config.yaml
n_layer: 8
d_model: 160
n_head: 5
n_kv_head: 1
head_dim: 32
d_mlp: 320
vocab_size: 2048
activation: "reglu"
norm: "rmsnorm"
norm_place: "pre"
norm_eps: 1e-05
positions: "rope"
rope_base: 10000.0
rope_fraction: 1.0
qk_norm: false
attn_scale: 0.177
bias: "qkv"
tie_embeddings: true
parallel_block: false
init: "uniform"
init_std_qkv: 0.0324
init_std_o: 0.0324
init_std_up: 0.0324
init_std_down: 0.0229
optimizer: "soap_variant"
lr: 0.00246
lr_mult_o: 1.23
beta1: 0.95
beta2: 0.95
lr_head: 0.00771
grad_clip: 1.0
warmup_steps: 200
schedule: "wsd"
decay_fraction: 0.917
decay_shape: "linear"
final_lr_fraction: 0.1
batch_tokens: [16384, 32768, 65536, 131072]
seq_len: 512
doc_mask: true
train_tokens: 132300000
steps: 2580
dataset: "wikipedia_en"
Each number is 500 + 50 x the weight over its row's rms, rounded and kept within 0 to 999. Layers, rows and columns count from 0. Numbers have three digits each. The size before them is the row's rms in percent of the matrix's.

# layer 2 attention key, 32x160, rms 0.0699, rows 28-31, columns 0-79
102:472536490475488591506494455550472443578427472427595549440426501550468483607504519452485562448528517485506539599509491455426555523524486457502452448439413567451518502475512529555435572593417541528476542519524517392469441463457488459568611549
113:531474582572498445537562423495441528452495487565474501504512420566421478499493547528541517453437475566491554476541518413454527393470455460425511411518538486538543595490554474523567459484433490409457604490439525487472658633432517565474520504
100:481455561541487497498605537464570492529530490479557529617447490425524446558492486546477497486549452469441468520470388471449444526534530467485607565533502453621564511455464509569618534539468431582439467461559584455571561520461470520494477464
109:481523498484469522519530520501400473505532441568496559474506485551517492561538549479519507404407482511427607479544559486454511512492520472454494391528506477561539484415501508513486537415507489539446410452555497431535522578505509508476550567
# layer 2 attention query, 160x160, rms 0.065, rows 29-31,61-63,93-95,125-127,157-159, columns 0-79
110:546505431455512514471500480528466479512556521541512514503480500436533398460411476435439483544569558470570548540524567516514448588555507527522400588525483536421522479510476505473490572566547575653553460559520522566389420349528495440478457532
102:543516549554497496521420483458366463598560553507563502441555459496474483496465491483472476594482541447523440552563525523490549511422523550482419536494497530398518442504522481456405623526549591502610514473459538524475453403510586509553479559
094:598496594474465464527387540467488477506453493497470516495533467515531469484435418516439429577521514489470478493390550555457528529509499545573494521370478477442485409477537549485459516542523470527628491478514501520471485450529520500575517453
120:463541438462516520514442531536502558516494556489568454604464613467504564466599435455415506506506513587435480397460558539575533489431541552482595503512487399427422386537439499479511503434557525628600522525446470573520476530559543529484443460
104:526434453514559480504536510495508538482543578468590561489433570578498476445490417586543485525549624470470540504529556457545547440570531525365523537538508449495542519458541533497440505472377542459340554519522577520454503590467525487517501436
113:512599472576475527495546494565467455498520515439523462447501567492486525475499455523489488456522473505513424407453458502498442479533549532585504545516460513497497526419509338451477515567534492517610471432468495457527501507483432428555493493
099:558500471531559546532426484546573499533444540428477524580484569484649530507448480447460457506555453593520433497453545494486389522481574516572541522529510496531477510513486518531505539499580409408503482431524524543507438469522521367433493504
118:407474413553482458555564502524481497480515559460487522489501425385437522425492510585596410463526579409519428630515474516472461436582513495392497501450453593475477456490503523503500613594462622410446552503498541488478437496475516453494598441
120:583542500537526538460461570561512534513391487470534484498636561438585508491476464503484469519498497507497463449535536485498465475443460480588524557460576506490534612540517520605452526443432462403621503471484517548477518423499393423533515470
118:505567514458441562427456554462442501567576502495460476531453471521643545456522432441390543500508516614453463460496541544552393533526536531565499550449489468440507478630515515514477496546506491546566410494446476528498468360533503411550493540
100:528497498586525497511414489589415440492407507392487508445565482474481522438507447448475551460472520591444418482573605539556577431440625513551410533559473573468487481480518485493480426493505551578494444488400542412497499493512434557491623532
116:504510511527561483475419544548456397488443564486501432434413421491498527431502428498531471614516505518476456429534471532472564616425548570587466578444550416483464495519501488532506539470381462434629515530485507418432510431509470546448573448
110:437500523511395523588468444531491545474501547564507434517517579535456517464535435456470569515566545620548458523530463524489444520482586602530467535447490578478436440380489546534485543552521469541491567471410500494464463452489449582542455467
104:468453552516443402560500500485473456434470485432478556472575428469394420549456565452526419539493470470626442568536474536449466421564447471435581545505515590518487523568470450464499496472470504488518514528465510552456486542538562535416520518
097:462498517550468490503463450506563446541412498552577537450425460507495491465508511536539488533535551507445518474572466573518509513470423530643479523422563398488489544511483471468425510516403599468558489482432444498472501429602518583491409510
# layer 2 attention value, 32x160, rms 0.0476, rows 0-25, columns 0-79
101:467495527585502406502442429491447460440508523447473537461448467506518515534401454484471489565433531532532502399521489502564528465559458514537467504635492495468533502427428542408523504503469505596522481537606439492334483534570485539557466430
098:568587500559524560433550428518528498523392492533502406426530601460448458450441496587475416546593516515515417520481501491429478497466479500442559471516547586520579499588511524446480500468490523541468556443473393429508534472480366435574550639
101:436538544407474534442529467453472435590555481512504577436422404540480468425504538413529553561510526441425541509581476463571500595473437421458490507514568499456491428521437478512554488473451551444508479603546494469494489537511438524565516562
103:508566462518464547474523472447399453397521505484463404517630501557548573517519565557567543520498519569485460539453497577500493563577534494446439491425546472414490559556514636514508436453420492542477444527491468432473513529534537477518562503
106:401530567475444550561468506540497427428486472510447462534485551475538470528545526429489430463536464536508483452473467510458533581555549564492585515514530445527452356474478450505509465522480480543486516490464438523457513492582463518457385416
100:533479547499478454456447616544553499513577509512549418584614511569493465511449510478510417454480554407477490492486480525524500507489478486522474499554516506497543490455438463466507398492506484508496459423405618465588546491504508510621593520
098:368497478469336473448518533527372440479443519373556505483492482652501445464501516513481506507498487398480479540558539450523467552551454491468481509521474516530421414440415476465489504579495467476485482473452536561426506459482528537476453535
101:499462466517442496532419431493430499505618509448568483487398495538535533501579524411533475458538567477506461379512506457464459473444531499467556413512530452486456481519499505491496462428586437453483454552590487577526491513462494457545497530
100:440490391579497525444545554551449525491557551560546479443445584502404462418403574541574449465563475473551488551443470513588478451543469526429552443502525425495508437487480519519555483446548521505533529516520591613445504523456403522468452523
104:514468541485532484515511498492479474562409511622489508480460473551491464550589489449480557455553509537503446494587461445513491401518420470492519485434451433471422549522528482457482531370467459549464570457371476608445490506519491530537405567
102:472402440489511474494475482512452497498516532502464557463585393542421412468551430533471419512446513500533548429442468485387564512439510550482413487577588487505520435543645553460504600452504415522535562501453501521407483560481594372552506611
098:607500489440556401584508586437534478481433565513462512565506505496460461478594466530557484502465524535528551450600574426484452455673580483477479459556519581548536488531444484448536490454446568437501456548376493470517465509467480536465401514
106:522481539500652475348521468483503537504513531484478460516497511484566539525489518481517429506505484551484466587550479438460501514441564483564432475445516421521497389516509540457522547497589544470472562593489537497510497450445482409472490571
099:529465554440419479645431477562441513499512467505471491478505430423464526473504483478518447522497509535511495420458520427547498457611508516572583487394476483511496447473463550422439536508419533517533471560519536540467521557533456452519522562
101:508493474608453539428524459607623527415542461424542613459549464538433536450525471457555519467484468549553565486486613443468532497421435490502408530472511540455436444539484570498496391485451471514418502540429506526527518546568580546518426533
096:500446506465429563455416415425516510467511489516523555535443570495545550496551415536503546467483535538468491478536439605408486528477482506397496527496420510561386488511465593415439533521474533437407566530572415514523496659488471550494496571
099:438461528502441419502428492511442564472555507546530485461501457397510469497480523488572536501516536480437545574543554531508524475466419487515576498512499536471418540602532400531484544550524446402455430490438436620431538472460491461479505444
096:506553514456476510536405460510436542548536546554459503572510601411619546520554473472394559592501492642523520498560545500497521485478459511501575504475521499418512502448461527508489548436584458512474569444485535439434483566510526553399492436
101:598483478612576423447467474532529495550428479546476520478519439523424592475533515514504507483518523453468526459467482455530529481529538574484618609455465369503422599440526502568497432541563512432490498525512454438459533493493477567499400549
096:480655544485488430481428425511516473551498492528476402531509532621500482498506518504500464387460543545594662486512578488604518523547485532534387502537529438492471589505463548516492510508488425565532503453546441470506493424475466462433542510
100:518522577492617539621441490505602499495487504518593498474475547515463489478580499600515531492507516567448557407535417537494533529533492531602473510493458492465480478464477487584431527492453524489591522610499506620582507522514474578567493477
104:464459552574490451537505528522493491467428449448548516527480453442462476488532440458538512467448543476606503610482556460464565527436462488545480570510473545433527456393553577565481488497462497515576533480567522501508500513511473484542444551
088:446553583527509465537471435557534441456460518555471426460486505579464517524516472545501546519483499434530471477590528460523558392352424563475536409497527601498543494443512530595529537455524547456459559476511454519554497409481517501534507557
106:493511444459502473474521477512362525492528432587555601485437543606451540445572479497577447539441471503537559430442526529461494488514603519493515458506439516444573466533516377505514445547530614557550516416504486513485456542526506511477561510
105:397501512530524553457465599487438522498552503545572450537508480461373480416532468461508425521445478540508452502576473491493521507416476511542481462504516512462490530437428443440499484448499498471478467623469448520520527418532493501364504485
097:566523361439550443556542479389489488468449529449456568512452442452514431408518513519496549487481475540484484489520523499492493530449463525566505515488466442439469523463444454417568516347499455549550515502530576464549539489443398486479470490
# layer 2 attention output (transposed), 160x160, rms 0.0783, rows 0-25,32-57,64-89,96-120,128-152, columns 0-79
107:518547554495538410393483468483459417499585569511570567589557436495480473554577488515441465569477561469484399557472516541547548558494482566508556533499562503511507579512456511447543557495524474554466417454534455495454496481560412456429489553
112:543514506546458497430530591430478548436482515479474502580483476528532545533537520463601467559485491538486471545529515442440528478544400635486535560466537555414475431477490598470485489484535488451479555483546508553473568521498565539491546429
112:497536409447489439460485535535529424484540384503456477526526451596571545545475508510512487589399474530504489414520521526494540485485440379497520574529526525455595507455582503453481468525516347465456498529495541525494581545484480579502524492
111:500542505659452568497517516514504514541492514498425500573441512519541472500572397575512517516500516408506549502470502472410598477486415403442520506489532499508473454495545534419461509488435469557566572461467442499526377494470415465566460528
112:612506509515413546509552503566481491524505469516461405426475582409509538481471483482442419511504543539463509499575409492488505513509512493483559497485472474437560518590408498448457429426537492515464466509485502683443560466583537647416450574
115:583529646489430498506421343511474510517479544529524462438496490505494538581414572504499567548512578565433517512465475517520528529457472485497496540586340596453477552574546473462467521544517494547474498549568468441544488422474493574503523488
112:571501528444522560553354550570462475539497438520498516507479441462495485480462572556499446456531535431569413469466511489572495501476507461585507493518482515568430475479569473444608484494416563408498418553549574501502444522503412550415565493
116:518482459460462452528514553515490440526417492527522547491520427463575510561500428503488476602473551607601555470502531439433455459466474615533535574563456511511493534419485529443432468523542382509464518510563519477438432498553496483613573508
115:485412582490422460464550494556502501459399606450532426507530541554429533505541448519484515500429548503456443529522430527505456529524456580482523534548475513493498417452522409459604443461479483432459491476467396464500428453423435467489379545
110:471388583466493458493458578561458589496453458470478493543433463438464490494527564503440492559500481451455521479469511504579486518421480452472453447449598429521542439518513501477477474465470510492610446497523431515471493472496421491577541501
106:573497586537455499503525509525556430481563581547501468451448420585498478497497389328485505435613532487537511484524491479528479553554547419531496502446451492492524484469564623482543512528488519453526418557485503514486527473561464513516460463
114:550452459526474492549440603442503486485477541531463434556508492503479467471458499436408542475482410434499451499444616521511527468478439417444474568566453513509516441474553547591590515411439533550542497444488455566578516513491529422575561550
129:458479519483494444530623464459445515536528494485489419537454526570525469452510462461403489565611472512502506456518506482470468538441478442464484475595613494442530556530559427562564520494458604454432515525501513490520505467490478494524510562
115:529569547576536529589390516449552453576561498527577561495434544453497468432530424508466517504553590598508438548510400506487557444459543490517512491473418441466480416409514547567566519457499508488454555438536498436445420582569567592457487451
109:457482510427507426600503529538451526482403501511512490558429465492557448478535500586574541534548502561537460487440458474475455545509570432508490510457549520519457572456388560435548546536547555477549607521557499420433563474535535527354503480
112:510448530513499513491557469488552549448474518449536598451435545534497454471493460448405508430512565444529481431509537513552427488496541449554467509573454490492508433506463569512510500555478401465584472462385413525543528599496419506459510542
109:504523381466454506460569468546531494536575592420558629546540489483538504489618469540499427452523428499420498446506507545517427499540579464518556469494472474535525470543516544511430495420418515466555470493473461497577512574439558501463504428
110:359518560519557558467540482497463542538412567461447519500531533512471543546511433551545498506489530351447457567550467544401542512511479548449505614489458488508458598511471491434472522420541530488556474472455550474585553506570548415543427433
122:452431481525480436544491541551578487470476494426522456527440453437538530561585459432536492476526545529550488413454548568563404528490487449379455512528579479663512466432503402516533534403496482534491454581412465482502629481523511496479481455
116:490571526515446441469412454460552473499433431636579540468503533530503571509472488495445515453477535518459572472516499501420451405490474459484427497511387460429464507483511444497478537563460474444576510531512482510497448508468493534458523571
109:552578428499435472528442489512519486542494522410421403397600553512519534417521453548484544406522450493505543534566495484487533488515508549546522479519549535528513554461425613464438483541570504553422440510571555536500470526463543542457502490
111:475450486553535543583469460433494476582526570596464552493547590481457506560488491522503383490546456557574503417538433543515554492566486499488499531503467521558491512520496543480558539500475473482500508415496451533478553451511454603522556483
104:459464470479540522460486469487544459468508456473553462538450547558568492497486458514490444474462474494456519495474437494574445495521486454451538460440558433481432516521436506548445551508468496560479397569494437433508458570634612536549516534
116:437546521580551542517566507513466523489468497521490533498470535486531478519526488479586471647487497508543559485519509481456469475500501452551425467537476475543464487466412526517539618482471489400603560522524576479461585456566464549538504552
124:564476449484460450530529508539440495552440577446544454421447560551463400471489610577530532440459449446505544517447525422543437462566529455546502557543428580521454485565493530530571612455518488528544479546496578477538509543546566502524395505
106:397510507528467529531481495497592400524519502486490504538520500468467585480523612519488505500476533483470468532458436574459560430605462526471562556449501516537559524551445584590634456492529537474535487572450534498389478520464445458435529446
123:553469518466558469507564496466530468523391526509469437535524466537544505509574554496392481365586448585496588500410429456477519492588514512519529486485487488388559423484453513441492574496548447490487567472554583489533446497476430567499512497
106:556480553460419531568485454489503559530501457611552557522459331660613475526606543571475499474529503484563477524486489425555485516529467437536470416506492550409583561482456517441546506506577526519509521487551464477532588549480513523514379503
105:467519491487632576437525487526512541492517604526547447499504469494504506551490544523544475538442480545518438467520497542546450462515545552532511522526551448511414484442502566524472586520554461460484483480580482460559372566395537418509518478
102:502528442484555575525483597487592499522460537485540532604498470478453454452436534397522535492494458507415479457414572565413492493471491505482485481462540502493574512530511584464470437502460502482532517453425544533476577414585469488494421442
105:462444464611590495451488464459484478534505484490468606446479530484523394521427479451512547515492480447361494541555495501593468474482440512575430371506551421487530440545493550559464535581481534527545503600557483490420512536518485537543513480
113:483495453459510502424484525521418516496537597580493604578436538510570482530504445474530518548409472462553491438473419391478505483539564516490458493515461557520471502527512556562490442438467549518437439484465461455477454424435510522483442388
106:548539438546548495413447520515516547469560463555425539359470483510478477520528456464532479559543528530445480550506421466519572473479438476507498505460450518521507471498567493404478467497569511441545503641437473510566508475455522532550469461
099:568495528387456499481516474481495538549426564490490511409402608512521536425418529589469480511409500480478517542514518418555449443422469531455448569500533480549464428561439522474471550482457615460530545607430432409510550496447524467536450533
102:495590477461583504526451466502480417525430453454486520490463498394534580501457496471446501619525553592461471554454439569570514449453450501451484527454570494463475593517518450462432553565570487501520483543475517533479470563515443527562526528
105:517446461469435586543422441522483599479474456500444620585613477608510612423511560530577522443562500493542507541419499510507444452494503537517474466547481415539534595473426492432538532479444538518434470474525538459571494495426445513463548412
107:517567522405609505438479488496412462498611429596459480534489458466423521524509357529503560459537466533505425418410564526472443435432464474456441445491569471433465536534541539558514516557508471422527488579496540494488552546525456561508504523
107:452435448386416522444512469523468478499539512494512483469477463580549485520451537555485549501412667515526610529458493495489526525532554557580473506573463497441451482573474549516497525541509454460491560449443480440478616544428482507451529484
086:468449506531496496512534512485403528504485538533519520429413569444541621529491361479430476446494485518484464488545465484477499425590446517491483496566560519537400428434560483461512451448429471488538489482491463470511538530574503557529469502
103:587493470527564470509542479497450528441497469504558388481601471512493456472458466560444483491446481503459436528551487588542555506541564457447466479503471627523478481478328495484588407420498444455530514555439505483539490538489625489470536441
119:483445543422589519353514517530452545517508436557535484438449489396543468504552549466561427532518457556455414459465493379612461493516573576501490523452578448530549534497561509586550555562495485536458517475513444559537509535448438372556567511
110:559478540603520465506548488444564532515431485559400493572477486475432436492582475542515392515570546521482446454512522479608496507491528445609542504540514508545435533535506434515432491478518520463538544510507504453527492497537556448548594528
102:538553529422440493449481386499554486494501435537468568544373539450453632538461527543437543529528432462542519531517485575627400472466460475472526527534515544467558542529454513538506520507453526505418542511490451476567432429509431486532493530
105:574457554538523596478465421526386463546485546496543494487520475577489487526505495400476469457504570436450506521496471419503411503476424423443452557468536354554444439550578465537545591473520432557586479501488409540499459481572521463523446532
105:486540517429421522555512495424443493493512545459484474487492507507502572431609500456460469503503530478568514570653449519434550561474477576484421563586456553517518445497507471449447500528483587483526540533540584580493584467473422549502484400
103:463433523423542511503566402473448446517495436463453476467453440542479524534543470582521417554581430459508489542477496465479553433494525520527633472507447597480473450533414467506553508452477518442419425519545513469556575538436529551522387479
107:530491465452430544556511507431521484506491488547490524501395458462444603507461432458479497389412466517510390588518541531563478456546532540475383483608565475512505399520512517571490491462420485416496469442470431561598499493611509476381465536
108:459515482439559576507486612523525485533520524599472436474578450559517487442532490512515475573478516529626580408505535568428528487520574449516460468553454475542613476413440483524474480512469501522478460421556487476471553501463413537544499491
093:528487452444494456518538461519454621494467512557449457369528490522498478407497555421540484453390476568480433474525539463456471470539454579460500497473413529436466476441618496525504500585600517464569512455469546454428550511564551526524461492
106:529502523564492453471405460497592497480552454428444467459518527502499532547457432430539453482534500538426487480522407547524615560479452510454438675453540478430533544506531558501510563530534429479537446462491460562527499460573487446441465558
100:482656517456512432577466542439475470549466436501541491549407523525475536496512381521528561558460480517553515469523543451463415496477491459496531512534548552500551534459588506471478506570465586496504524503430529526448426542531542505512503525
104:446555479445545434451477563545499461462444479488514452453526480617491576499536471510483522496487429559494531540492549524504450511466499488553502516478552487529537543608467599489428507542441521607592520495482497497531420552525466475521448573
089:548461438505475563490556514437540453427507604488461465444518434454463512462495466479633461628551518514582528512415427523493523470523451472470488477578415456559506546531497441485412467529516559429535497489472437448583447547521537384443578507
088:520600508489527486539463460626521391538494503498459494513525546418498538506386530504481500434492554506421459513582514438424518533529558466503463587548555456528504521595519417534514500497420489483483495461512441525547437479510473518462393457
088:371445459484493364437597464483469434527449491486482486497460526371448528513432463543543438544559430360493532523506494475482491475507499574543484523429512535503471428587595479516433509447443549463545555502497403493510509527575484528591527442
081:533432556436618443460526539491471405514523531571503481507492448566456517501474486453546454513477435552452584503495464562605474546469564569439493434539459546516500507412518540535512566581481532480469462528475443506489497549467560529585490421
085:439563513466470537467444557455498517499518576509555553590522457547507499568526433551501561468504450568574447465492557498448478487512553536566449546469445626462487528491486428469473534520504526463467529487417484545488447636527539466528571411
083:508469431484610448486525528488430510507568458556530480530519531401424515546470543488563516457457448552579574599599624480608521540438501435530498633445556555566484460534476503495494447509493545469604503460532490504558539483527494499460458530
079:395583499502543563582498560448470607488547559437532488571464523456561501431455496497528526477473467493520553481406496436350406577463563451556512456485436428414486525449425491521496468359498480405491502427380510468485416482415539489542590549
081:605532543554537607528565475504551525548482589512425515491480526542455485468521430476558514511475495474462519520440494560556517478519456511481603436469522483548507523486504457472536529559532451516428466426491407513586465550483554523511479552
082:518483490468515456402509480546540485530478311484502420500483510521514490462568488428453549425521488455530468456575464457408511589454539413474459601479452451452543475536442568482411513537511522530579592519562488439541558447560543450456506489
084:491507534563452514511571509521503469562489461451429486368501507519508496487477540477565640559517516446451586401559459577524535476550463476550506443498410449606490466435471516500440553524441512545472587428527546449395455513490565537553456418
080:480479542601440459542535568499644509488465461456560521451475535458496493528486624561411490587443527426530514507554440520524548500489533548470460502470539514555514529440476431516516509505514615469453503505557445505504596557500534557478417427
086:553519552429529456528427455523566476435480384389637528473460615449516498514484494479590449506512403445417496475526553510476515428483527415487534519459603515452493503467538526558433511477528489360462541499514539472453469567492475595510519517
087:532503546547532511456557480478553481544498425505533503480465408557467532477462545583642556560466477524453472521416575587578550403459685505459430481542427551533507486498489516512478497509503449521466521448517498495507421478481533353440518526
084:514431652424480535495543511509587533605521280537508525431483526544486488520532564479559488511458532477477585443598550549494475506504469422489531538550583417454489531492598557494450491567516473536564511602597461444480492479541424530451407526
081:555586560511433540442540509471562452466448452523470547532492445552536487504479466499497551533542656568523524517470524485479511470494458500386467460483496489520519413490532469515514502529524505494450531377460474444490396544525489504423514435
075:539582447466510407511395496426467424498470578479499464511508465470415474470471572509518464574550538486459529528427414459507557495546425496427481468522449548424557451554496535439460518510546515468513511485492505608417517399565493585486428438
094:558569491490531551471476453487541465510493587497453485580505568454447411574495493449495445537435514578568514564434493376482488545449512512503501639501545559494405519577560536577528475497604484441593462485424500597526379491528547424458623497
083:550602394471501450509439503562535594478521464606521462558463540445518516491423587468480604471468566516535501511468460519554454575545541571528438496456500505503452571475532503524422432451449432467475505520581519478529501551518512703433478454
093:550533531486511480483395485464440516488557482520499412444581473481534480510407531475487473516514480503583549481508483464540507563432403376519484571540541481509551517509453467581483473545548524473549425447490444536515559475527497510451525610
089:535504510540466463539492446602506548421535538501586499512460527478558488510465424485403475458481491489463475562585491467455516455571528499509458522491597443577472527508473410510505489473527637571440447411509528499464571509502570532505495458
088:464554503482578547405539443560444448507552416438531424526522573496462544529544562441492528573468426456487463481471446474422441607483522462419567493530391478442469538508477456443476499424473509468534608627512472454452564499465504535492438533
082:543472553490444479427550475483453490525471510490544441529479456546439511508436381485490573527476509618391461504496441508525538424576418501525523500410488480492462527523520497536531496520581497601571500560528485450621509485459516398546480488
101:522557562445541525460509532466567450570446464497511465502509507459494430543506544539476557521444539510433492526399626502484536564418427353514490436515529441430594550526531446458433457407531518512401518584443458467492528493405438452607571404
084:525430433423515462498562487485468485513455468475569483565500542501430488513522508519526593427529560527490510438510566482574491409520550529543588441469501535521454542493550431446444450417495388535541568479587525500442406527449578388476445524
080:522521580515519623485459456450647486450433526467536574418527458492420622415484498507413619458540517476510465488518392409590468335503552569491481444502470524571554449446418473507544572601538476459455453533465459553528536472481504503549526469
089:597487483573404522499462422496419597518520407531543483417534471441564503544456439485539512531575558522471510472576509558559485472610513488479372486604472523513449463419520465503472463526524408510519515410563519529509500495524546540499431489
107:518496558580576507550534558569450473556462451499564479447471509532490527503481429368523592506465474425508515449580496551472623455427476513540496484372416552540501461469566470482429457516500561518497518506513526512491566469517524599475467474
101:447429416551512561451484419484497493537589388453474442615540532498518500530511491462507487503489476556451423542422499512595469514428477526529455528508376518571472519429507455467540510494463490491424444530512574558504431489454481536494653572
107:535541546497463524530450471431530544579438522490519535478526556446414553513601508387503480440432586458531459544483430402520561583509539494498422444465556550491432490573457532481522474467513645557546462484441477547434517470462550536455412472
103:463556561479456458465533543463481542512417568532507464469485539479447520479548524496564530613474484490537416494514433559533523426533400604476513457473390417477503493497446478476494507494450498483526459490532547472441487447518496496532511545
099:456546555478457503579500453552476558477507541445442561417558529471493525432542551478471527549447448510502476545549593548491435528495398566470450541489508481489495491519433457520591524455516422569552466498485485527557474428462461495427509534
099:501511426449506543514525515406556472512535553482494473465499495576437572452533522494427439556481465493445533556597447639490491458519543540443505426444513375508474610527491386457514503469518416536548502559553454510615568530563468406477505488
095:477416581516527445523532534515453409489467595456600513479575493403506475517499537450537500470464485563463471471507541562513517483512410502451447503538506576451575496555530518620460433518509468660408548484542419438498457386500514551469465480
098:496467566484453588534426594522487548455533519515564526478553475535608440527502548530532493467518436431507500439465491453472466461467407485474494488541510483477614495567430451537492511392373511543432508440418546502415540510431372494489448507
108:494513456452580471559452556472514513498538472510549463469463498378545560461502661531563513525504392434479506452364491497522526513568578505456516419493438549528468556428437463458503441486469462500433565499507585558488543454519591561504542544
104:382529483551523515534568510502439518500477625558526521530569544523550473424574488447435429363521419480516448467522442518466552525539525563450571521467539467439515457515569551618575539454550504496417472589490518539474491544448497458456400538
109:432485464493498468516558423549438525436502523548456552555570513493470521427479515500482477517455500530500537587468485501452525598525473536446608432509491474542473500585433510517448504426553556496553496431557611517539515395442487468442523568
099:402475518491523407527501447479377474547547535551524530552410437529531567507566422464523555541522517600525420452505421457481449515479512518562514425505448483498571492509477420448520562492560563493499526459545521559508466498552488538470567585
103:550463528442520538642449483493565437466547465479482467464507431543492525549534530539497519495494550434565436426506577562509397509504506444403548473411501480502491442498471599459508533593462524554512434596491555362446466514369493497484427497
114:425529495497575594497499555422480476532461488528468483487472509407547511524476531516445488496575487444525582486522546503490450463439537520572385512501595497531525485515492491521469501569474489576465490514488580558410491462441505422431431529
112:484509641519523517494447445428457399486465504482417494411563558484449503405484561563504565531528546486417516516512511565476573509558490595581405498502463490494533522498503548509552399384542514520542418525492551577525494508524557593557501506
099:506489467502474542493493547526483493516518505563492459539606523553548508635486521528537465472544510460467528532511574535466474510443446571536503491484483517511491576523520498494449539407468469443342482590502474523602470514418527516528476563
101:495430551594563526449383419527472459560522508419530569466602462539533465503483379486524542493476539553531463479558537466449550419545514614586510487523543537501568451529443515476617566550443574567497505528479456508488424490442485553420425454
109:540536452509490491498509505448460532510505592542494545425476538504484432478633405552473441505546486528564570483550535476514473525497492498576546452437569579519607363465552477516467414594544523517433488473495434504607457511521555489512565493
100:559499564483510551495523510498523508486479458540393555504503453538373502488391437515530497572506504466433501408521445454514517495590490467493527521465415406481520571505437605406477458457394523520526574491487481454460486548478489443521501487
103:562528585545487478466467499511455534552481553458504455469537546453488449430540535468543481441584441483484413459398601581590525604579411580562423452456439440517480404457597557522532444474482501512518606454453497443471453520583533526504479534
092:371438483537513445559541604542463573462422515535488491446449514500448513502517442522607499466494613514530465523456493577516441461547483412558499575420467427484485518504526381520436547553438539488503587426561519507536529540552530461518479423
094:517573453515493480535445484557508544432519424458499413534483449540551502437507524450553466497476514551507543584496572565531432465440530450441522669539474542539526426505568406546510435496523506541411490549545611488421522476563538488448531500
107:493528510494413492521475520511433490469447483491369562529571465599525468586516515498485580470543536441433492507427485465383539392464516357558447508563421539552441476464474454554419560552537542532487498549457522506452468484410507478489496426
101:600491511462509403448465418524582486556522573505410479401454469517550474478578488465539492481480480498367526447587525535604544467554453537540473553519502496513474531470523434522512376517460599493442512547501477483484442495438448573471543455
121:600472414456539534500451499528515517508520474523507395479489457450483505525581502408474475528547529487451578537514508563446568534526417521402488492487586466485554452515593515514415482522448553462360536448599524510497534482530453509449518523
084:480531455499416467509457466536525505612475482501516465510462579527488511472462520547509500488451562505440539516510450470570364484480503404522514493486629569570554502508524539463565481488467543441476484551442484475489463470520551408606407471
084:513498445473564484536591548407500526462523485498468588487493560443447377455612401447477589484544453451500558417459489576458423412544577440465424505559375511566524506426508463431440466512452460568545532490469530493506435479488485426506540518
104:630473498505390489587456445453539527435437485539558533560527546516479438382477421526431520423645512543546462476510482557463570420507478464426501489510568416541505481491527504463541494522490595438527476480482552496524509466583487529478486531
084:547499480501503536521486365512531465519582543405471456502431536522574534530498456506476491446518575454465402452542500400472567493482559485564530567570500524554424464537528475472484415516617466571555463471557507495541499536472569527349496480
096:515472450431504433646493475463512459508409429519503453551540553569466538440491563549523381446526592420463522468468474526528526458570544520453488544478476511481514512453602585515448575567448523438528517547422461451459513481487586524519483510
089:485482551450425445496516554546449513437488497388528544463478506536465509518472456435477471500628420428430489526529485381506617503525410385483487430547555476404531421439505527553442480479515447459478461475509512544542452599423498535507493523
093:470487488526414522513555426407535486536489489513474445552478460627485517439537472594521616533486512516491584584488499452534491506505545567467537472462618470510452631511473562549471534547471616556526541441498514475461515582528523483558497429
090:436492572563544451546523416505497468391489447452568474629556441523478509459427502386487484471519503543494483514564414488519585478546544509510444499496387491525429456469468571499460466567484502484583502508465595423461508484522571604463501528
092:474481505514483549465479510458462545482545554552416612561509481484529493517456478553480539589525455564503571525509590435500452452480516519595455505492555494437498504494456498540584619476463525475489438510554606513436478535501477473514538461
089:595554502442404468418518489468547395423459528530532449569520517572457484592449410405504506531473520519558472563502522455521520397440523651461465572515477559498486525461491497562482461572524452428498422559484526504533524496574467434527445574
090:412490454470537522459495497485572523513527598380480502522502510506609415511461510521570517518447457497493545480496554439634487476502530468567496559602415469527518549444504558462522455428433378554440549550508480419483431555504538496451536506
087:485519524602508505495596459476483533567488506548482459505529544523423466476511613482561483532552509497525496457544482533513505572391504546520556473376535518501511491470448456518469441552501504511512474513490422469431438465548529609412468448
082:516519502536483587453515561539525544455473583520489559529664579413512481480489448451484514481499501543471474472545381522531440571564438586519526552519540508472469553568497535434517475550551481440530556537512469521550512468496519497527528479
088:436461441510525418399522481534425560496389567454442525566530524537498583502517427507561540443491482408589511571446483534526581475510434449421467476481475541521507502538490501418470511470468582485484426449512469597577615450419483528564493561
083:563480383581504464560532490520469519547549493451466487520483539510430566577514514478494538427468430330558543472568457514476589554485461439505510523524525519523491436463461472465384478600495528572484429539432499561517536469529482559502451540
087:434414487511446521475548573574436591544509541481499504538480558420500502480478571458517548559454501560523494463564490434466477566523557563422572413466558448423522436388483522515600462661459586524454471500573572486441541412431492482446501522
095:471514539449523470519559546492479547468434481509437409462526450529378558494515483537508495438529458419506462601567554524516500575499437367472453446416487466509404569484596424455388477471508488531447553517547556505451578516545464441573526435
089:472421517555492488492543505475542494438499476455551545466533413585549478469506477492484538396484504512465454472466557490454525468457536494513508413566412523401502542509472514452609538467422544461520538500497619519416398548419481442570482544
084:460524412511551536407487467467455456539427494496475484462503577524471463541498509520484495527525497440462526583504578479478502460583474565563470439380560569394476538529463632495438523484491366482487550456522470585569414566506502436527480432
095:511537433567534564452561588548510484475486470471463578453556519499496436500537535391503528641399620537484484481629467517480496538437481510459486559501519528468623449504459510539552410546498430456498505604479460542523486483591463461435545420
097:447451583587480520495529457545551396514608601512477533577604438507527369541456497572516448544534515525515595459487544477505537528507449493543490508487404492508484421509444513534530446527566493489524452508574547480469513522494495445493569507
077:535466476484455479430478458522512468500443607498545570399513538497528501449555582394437465443485461423539379541492513504473590499533565582433510490531567536464478535496545541409515520499517491486519610553452510628528453501592488548422476559
100:549529558570557500465548545549491503549541556478523527552514453471530573471488516381542481599494522438517506526569401498492523569478569618458551544637564498510515432482466527478515459462401488460504510489519563539527539441550507516401462515
090:440510457526511616560559577500413503530489520580487536503513519485567506553453514593544547491450439436537416518476499526487409508430607472476561443536508548572532495484554537484495553466496556523445419529519480533481576503445441523471528507
092:414425599549396500559507424497402507477474483532477539528555524460486549475527503495456362513569449573539450468512480522528635532491548500485459466453470468485427550503511530493441449539510554533508505525504474509424441522485490504443494447